config = dict(
    d_model=192,
    n_head=12,
    head_dim=32,
    vocab_size=4096,
    attn_scale=0.204,
    bias='none',
    init_std_qkv=0.0377,
    init_std_down=0.0189,
    warmup_steps=0,
    schedule='wsd',
    decay_fraction=0.76,
    batch_tokens=[32768, 65536, 98304],
    seq_len=256,
)
Each number is 128 + 32 x the weight over its row's rms, rounded and kept within 0 to 255. Layers, rows and columns count from 0. Numbers have three digits each. The size before them is the row's rms in percent of the matrix's.

# layer 5 MLP up, 768x192, rms 0.233, rows 573-640, columns 96-191
106:105136139151088072162151169055090097103104179100122096191135158186117159104096112100163107117124105113132084085113160149089075150127172163048139158083090126074081165118126164141130092106163090080173137105133111100140128153125101144195109113050123140038114162142196145091154121154146163097
090:144133100110114098163190067165120159119130120124167196123082129098123169105089150138125127116123164118164108125102128125142120115173092196110168135156152154172073138090131136139094144181104131138172063082137104145142131106104112136129117102191118207148099068069071145127117102139121175095
093:134103122122084146099104165140159143124075105146122154170066143137077108076150143147183137097157163167094158148187137147112101098180110108102156152090186132160126115143143112119127128118106061161055090144129136121187098104111132135130178180135120137144155096141219091136083116102191082118
094:144066113147110112085135107121177091065077113147081144114102109137119136161114153134140102127131132067112099155097127069117145139156098125121143127176155097135169136103154175169126097102150120109087120074147115159089125048168141154112158198077167152139174103078140089110067085128157107126
093:112119097049159187110148107098099132132124110079134126112123122131142097136154149120163123123081154091057122151076165169072133116089113141122107141126145097177096124172119159046177093131137120130134179104131101157123092223202137095103115176157106143119153076136095088167148129118075167109
106:171110088211122197126121075077114132122110078150155137155172219087155095085051101122096073104153082192112127097089160179095114141118119114102081186163105076089166099126117155173100117168144113145106106102116172113146087139151147139133158179129101189135151179122139110078088139091096136091
109:133109095141090168133095099127190056100129099164078124102194176109138134113099110098125129075143092122184162134114154160169151157116171125112085150141186095134117128095123117129174146073118134136098168096081078162155138089110126162123129109136097129131158158086170127139131163146156129116
089:147105054171132125082137140124165144118105140155105124163135149157069116113101069113111135112131109131119103082043148121159118116092148114121070128072114172119137162109099143189105159086170162150067179130105136124106133136103115125089143191114114098111098175123145103160081102093188136094
094:098142147139100172104128155131081113204077125151130135149110178110159116091132080136128090103152104123092159121106141159161083102090087164146164130072137089086178146175131074112111136165115152120146099162091137107155062119146088145084188130114100142142126069175135104090135075115129155140
091:116192091131106137089127064155125071168102138177147138112112143112131157110116127126209145122080138149126175150181099133137132079120076125087136165141114125144161114126105079108160096198135090152173122089191149105126129089102094089133121109153111145154157076168133116165124092091143158106
094:141131145111101143148133113119091103201059177119140182132096097106108119158133161068126091109152097122088119151116103148137092160077125161159084094110123121129089146135103105140090052153092102141147086151170210181130092162165121101119123127159041129146118122110168158061167127092148110091
083:131083122170160099123108216145117118080110103132078130133123130181062142089086097176123144130160072090077111104146099125177153210091123153134134141151109108124130116088181083111134111106137168141070152126104163168137121113096114178169204131112109138130157167165124167122046084126196181061
104:095131133108127149175161143100163169113047112153100137121119127103132161121154076115130141101099096159077114161116122117145112153125111200111121105147160174114095121106076115141137088161163159096117063163168157046182137091110094165136139095109147143131093135143128113135161107119157173171
095:116128099100121136156153130124135172136142162058153187138137197156111136105139138127162099086131128144134145146117104091056118113097111144163094150154109140178130191202136092125151135182132095191171189198112130153137125110095066081137116136145130158148109181103120188149122101151121155122
095:198153101136113199103131138117108149149108201154097078066145121150120112134105105109131105121147169133119085119118117134094194104101084167148120103124159073107114140135143132159101127056106093101090111159064120121118144132176125159081165147145208110055054162095149106141089118139151120105
099:153130098108140180219097156096158137112080099156063116157121120176130114119202201081099144126126135126156156120081147098147132132187079110154150121111143128147144148147182104138134091122110135199174105159188102136134094120133116142127137151154200140138079114125174094156104096167137131150
097:132105118144150110113098139137116159126126118133126108160079063105136132141123144073187190081102114056098139149131076120201096116087080165141089106108130097159183080109088168186126108111152148097099129088098081121154150103069130122092166122192095091141169062158138151169112107112097106119
100:137152087117083129220185138148112066163138075102069142112101133124153181120117198072190150155147133128129132120202066134186139122156038136109127185165116116096128128083116162078161127143089142151176127144144105167095096100127136146140168175161116098152164090123168160112125084191093146106
107:087088127086150215135123166152118150115131079137132121119136143174165087122112138151103102094102094148103146124147135125069144177196081156177119118138177123144131151133124161146135151071131104201107195104102091137038134143110075123159213113111131111149159137118101166167156101143114168175
101:174141108124101169187156129143119129148112165134088118122138114089141178167122173093080128093099116065149134140143099108166073175126142151117137129169162184137118086145083096104096095089128164160168186141135129129159123153156134165100101106111101106137182154111107085191096137077083070168
095:197107128142120151142139044122104136176144165155167122186150137155150118103135145119156160142135121081128137073129121104085113152177123100139162117117121117168105127062109120126107137114074135154147119125058136184170172146192100150116112116115115088138118132075101121134146128109141087168
087:134207120142120145156114127107166175144183160093158148124130139181122116126150080095135163115109113165077119125110093128119125145078086079104116135118165120134113105124033116141153129162161051133131104206138139123099129132122107097133187137136119117103105122177181090164134107169104129077
090:124063118136137140079171121151169086142120180170155116117141179132136133099133071180128059101110099121073151100197100137112130105090146168138119123134117131156116114081099092090103149138109145098167139160166104052159134184097135121115134100085123108140130106136118134162099080127132165118
091:160186118139150107165080109181091102138135079142110198122152162117142112136120112117130098095136137133141139107143110160144132083087091147077116101166149113111127127123131153012115154071035167057151168069106149141117137147118096181123139112135127138138121094107137133134070184206095121152
099:161079104131144118182080114128092129104217106110139139141084156140062158094136127104145147100113033181097123139144172112148142105063097175165092066136071129150145093091162087128070125100156094118101109125190109101064172130147150161152210175139151075156116105137070096122024212101087154171
090:113172131122150174137093099078159102210089122125092102080212162106139142104095143133115046162122106129084100125171115170171172149088084125093104094105141137101094127148113106096114149074126137130130083128138180112074147075146167164096174153110107146098142178098180063084087131120133072108
133:099100112116141101034129154156169165090093132158132087169126118148170147149166147088143119113076082146170094154105098103100065099094123136154094135119150101073187125147150109123110156130132138127246079162174148170135128075148187146135198108101126053124113136112151139132126184096070170119
105:111160112160116164121046105110094196150123123183131112109107130142102124127134210164107146151139121149195100074141082106134145115142124119073107094158147135140101143148087175121203105134093118116134101128168131114134075094119172104096128145156095133108136099052162131151161094131115177148
088:153108070138055122103098109089093085155108154109161117178142114143172041107083150171105092134153128142155097148096154162093127095153133223108118064192179125165143123094141148131114087147157145098188168151133091129181136135109126148146137137126085157101150126111093115157111128139151098127
104:158127167167126094195126151081160076099141106133127117101127105101074122081119138158146153121125161093130179108147125162173113084129149113122092083098086071135164143158089096102147091160084067095131157157058194146107159092108181150131124133152120182082111062127114101096123142126132169134
105:143072150130096106191124110099106091076133101138091140100164124148116165165135100112103050134115110094133133158128093090068145148129129082123209144093098123136132151146128139158111157096158125134152048159076122182124109100200104140153139099066144120117179134142158087136129174115069106096
102:220174183093138076112110081108096127111138120181128081099172114096120142164066122156152107134154115107150184150165106020107102095162069123145186114111175119103186138169105100174140104155185076174148141074125138182081119077143105145170128145141130139121126100122098094110165135091107170152
098:197121121071128128097141134109107101101163140176100120114214173135116135150102101130140075104077115088174142132174132180092112090151079157093118139087112090168117086119163123186137099151118073167091053134113128151073140106187109153137149119096164078117138159140122110190093155151122114094
101:083162132098159105087131178114144163112133133133157124156137127141097050093057141162109087134174161083126127154186158123079118065138111181113126156073094164142122133184101098083161139141115097124133105169123140157139159161167173132149054134100096152091097145196075138126161150182135133109
098:150157202148068100122097093118157147161176143132177193071103139169177123048148132158133117135140120117089127165134106155161170066116122136119143117161157135185078139078121125104124104120151125121141163122166133111138108141151145149126186130083124136085110143122113097110091101165166189136
092:105166136143116089146117191092122159147089114151065141115175130182133154165104082126104100126152154109119079056167178188137128165091081188119102163151219202165139099136116187165097145093124132124116116063111094160114149109130050118122136194127140110092145110128163108099085102151154142172
100:145070117154131112165086104164120157118171056112145192074127190133115075175118142130141140072144148120087115108150105114126101120063114115113114111111139124115103098182166129079157154175160109188127135159077215133079105117113098077193152164184100154077170156115109137106133144079083129127
101:113108136172118160083105146172138109133154097134103161120065173159114135135143202157144091118161098121121195164115138107067150075109095158127088077085151090147203158126104180144077190122147153188100107093165108085123126171171101106100147085097175145108081160168094121091066101101116132151
093:098132126166187106125127123130154139125126159164122059181070126181073169160133090084163055113121076177112168096163137132137143158099140099082077077117111138138157157087115094143144162137148144077131116113110111171144086153094133199094091196144179151115164160127123128157078161106092133155
099:170132067131143218179149090137141187070143114051103150122176144169153133126112074143122118093086141142102104143149086102089131160090096129168152182145108109126182120141116122147069098132106188152108163149137153124118141137096141173075079105093135136131089153123183099085067119118114147100
104:121153051131198123164123071173058160161114087132079181119194102114098124079083048114137142127149091201106147203170121139087166136106135117153076161111119124081134131159132046106116098163123092138123151169115142117079100148126109068092098087117058094189114085151141163093118108156127136143
093:131093185152116134146127187139077168135140142151051088122122197122116146140166073124139129157120050083170140142179101103105116132123054091112129102114111102167115152155092134183126143068086182126171082127147156109121153176119134134137140087151133090174185160169124126150154158145135091120
113:157115138121137156114061163137102142088124130162145098078080154154129088152095080118094147082143063169072122171158126181170082084122088091112175143140145082127149149158107156097146108130046124176177160142149154088115155179124075122150148174167119122139098166106071128183106116149152123109
096:134127088115124162120059148111174142137086146116080179162130168082176154200071133098125100159126165171171166151099124126099130158137104125176113136082128094120170209167132096119091096082202169112084039092156164133082145170137110081172083116125054168142203132116129121106159145153091148177
108:157167070159133167172115138145133136145176130152097147126072140096148189181077167155073150117112048196164125138107097144095092186061085121118165069121097124109146165120169148156119175131139084117130139050154155131117088098099156225115164129132176115170163116161116148166086094192124162155
105:150163137118103138173120173144154130159171064145099141137099147106138187137066142086158112067104115089109157143087105147133086102096133160112149184138120134125099113108100119076112109130097116135125137127171150088101143162146123150065104158082103097095143195191125164101056079058139141159
097:127169087113147112072102140076126190134108118110128147135174074158120121164116068132065059181145153187087149149135148110076137126124153127149104104120150106086119150105075082099104144063139140114142087116090163091143120086149119183122094118149094164107100093147155167159123062153125104072
103:126099134100141134088142137133155136173085170060116128089100074157124169091098115117170124098130111124105144141094087116102105154076121125127165128085150128165075170127104141076201132120176124104086126090116130099115170167122153175123186097069103082072170146127204144144085114077101115143
091:121136164134197149057076155078146152118116124154113134127150125113120115148120135133138158145159111124105104118143156119162177136094229095129173098145115177129082178085073092135144085133119086168120124122098145156082089166132096177124169087092119156156169129151086081109159117092112099165
110:155121123109120151113089115131147135152095160166144143139135136166169120108103146093186086084152122166098124098107092174066148112085101037171154142120166116108108153140085098134071080120090110123162190113126200125164063239135046119082124105140129079109147130089140097150107128133156140142
087:123083095139185142128157130160116100141161192110175120084079139101086126118173147097129135103118170107115195124078123122175113068146148110077146174100118137140116090114113081148167085123131182149126108124057083185075155114105113093130181129141148132080126114094094103142083122079122158142
111:137154152145165114139110122162087139144132124142111166087137202173135117084165082129092079178085189149087155162107074144100127130107130155155141139159096112090173152156171130107107115094167095134076134063180119175135071118091132072161099107151170148137133082174104132094096162171128154129
105:122143156114087137131166185129143154109090107100187083060155097112120122100102186141118143090089126121130090140108101138141146165175184154087132162189180144111114133130183166118119176097114141157098114118120091191095083195120119138130054099128097096110190112100114120132173070120092146161
092:120129080152117088125172091077206127138124104140082176096142121149136155142159122098160145075217150118074131128095134157116163088111139195123105150103158145045193150149083118129148108115098168100111138065073176171134152137148100139105080071075092160137161129126108075117078076095140144093
111:169152117109092107080143139113122152133128162097139103164114129161154145179125110164132151106118099156174149119107120083114211155114193139156164146136072138141125083156142101051124140119137120105131140109157076179144046147095076096119145136179127111187194173129077165102163076162115138138
101:121161168172109189149125193089100157151134126128189138138049206142117167114144139173051138167129044123151117133128107108110132140096148190109160186155111135141121124147173153102126117130100217088128091100179113156122133135158192086163100160104180150163177126164161144141141118112160121118
104:095183085124119086180103069123122102171155158097165167153114147123138190085119091122157076121132091105140121116090134149121092126154108063094102116106115107119136123116116199051152127110112143142178123140127112135139123158158078083187122086122102112124101111122113163044071119149171132131
098:159126103131113075119072087135120156087097127120136098135144124159157138117142104149134118117158066116179084082094077157143146155121142086134125183134191169151097093155111086119102180111108140172169146134100140115111164148108120082157128124108160178226079115062136137093079069118092109141
088:135107151166111170108148149135148132122122138168157141180088167129150159112132116161195135159101162146175119117150064113115144127124095113194111177171087127151109128127079134129179138121133121140118142166118154058123134154086158110119108143210171117151135144152159140066124175095115177168
103:082139069081077122159115122055110107122154094135098096062149165152184118144153183144130143089137111126180136157116119147126091075096090125154117145174158111185098096182111095127064143073137103126118126082124125090138138194136129165166131162106112055139155143125109137161165135156147120088
098:166123123196143144071128122146122124139110090104107140097076151170116131084102156133161120109077121080130139159145174194163193096086139106164143158120172096098143125162108099149110206133157137171093117128120086105085076134096099159094126065134155085096122101129172117112099155148107133137
096:139125116116090103119092095084102124093124125129161135163153131086078153163106128184187152142148117124180135144170124108098094101120143079083119096170128062159111116169097148207098133148121056101150126129133114184143121087098155102132138142163152127041139097152079092095106154068103113150
099:221135130134133119113149175186107093146090113083166109100167173130105187097169138195123177098104091146121139127166179138124106163138158109110140131116125135148137152125074114118091151131069133157135138064065119139161127093157127075178135142111080144131176138102140086140124101127138158121
103:158104105183128126098080140079119121148126123123090159160156151131118145127150120220148129138131119126104158113125119189147118105151171103102116096128155130157107097123108111143134175126192183146120086181141119135137139054100118171141104108090133125172096116115131075152118168089126204146
096:116231127139131144124135136135162189118163118130120113120165172164212130117126131129083133119120158157101172160079101172144141165028174126134107093109128137118131137149107122121191111149166121161136073185047129173085142130143067105111176125172189158150163117161131130127112154137113101147
099:135139170122076141117081135151127135144137154097145115087178123206110113107112156159091097121124085126186065169184136146143159153101146183126125095168105124147112174178206091084134144149109150143095132127112144136118087139093132097174094156130129132145136201121115157100152138161110134144
092:153141139129090103148125154154091153148095105166085072137098155076084138135134145170168188092089116086130165127114120193091188126164097115081144124114055117145134139125105070126138109150132090162154124109178169127133095128108116101205152153147147118209117109142118129082103147092092173136
088:201135122115121145166128133123110195127135052092153173113083126126101176122130161105137146138094124138119098126127161114144102063124122072149160147161154095153125097122113174148131152135107196132118118113116159091109184133098133088116173188158150131106129144094136071072096091108133153157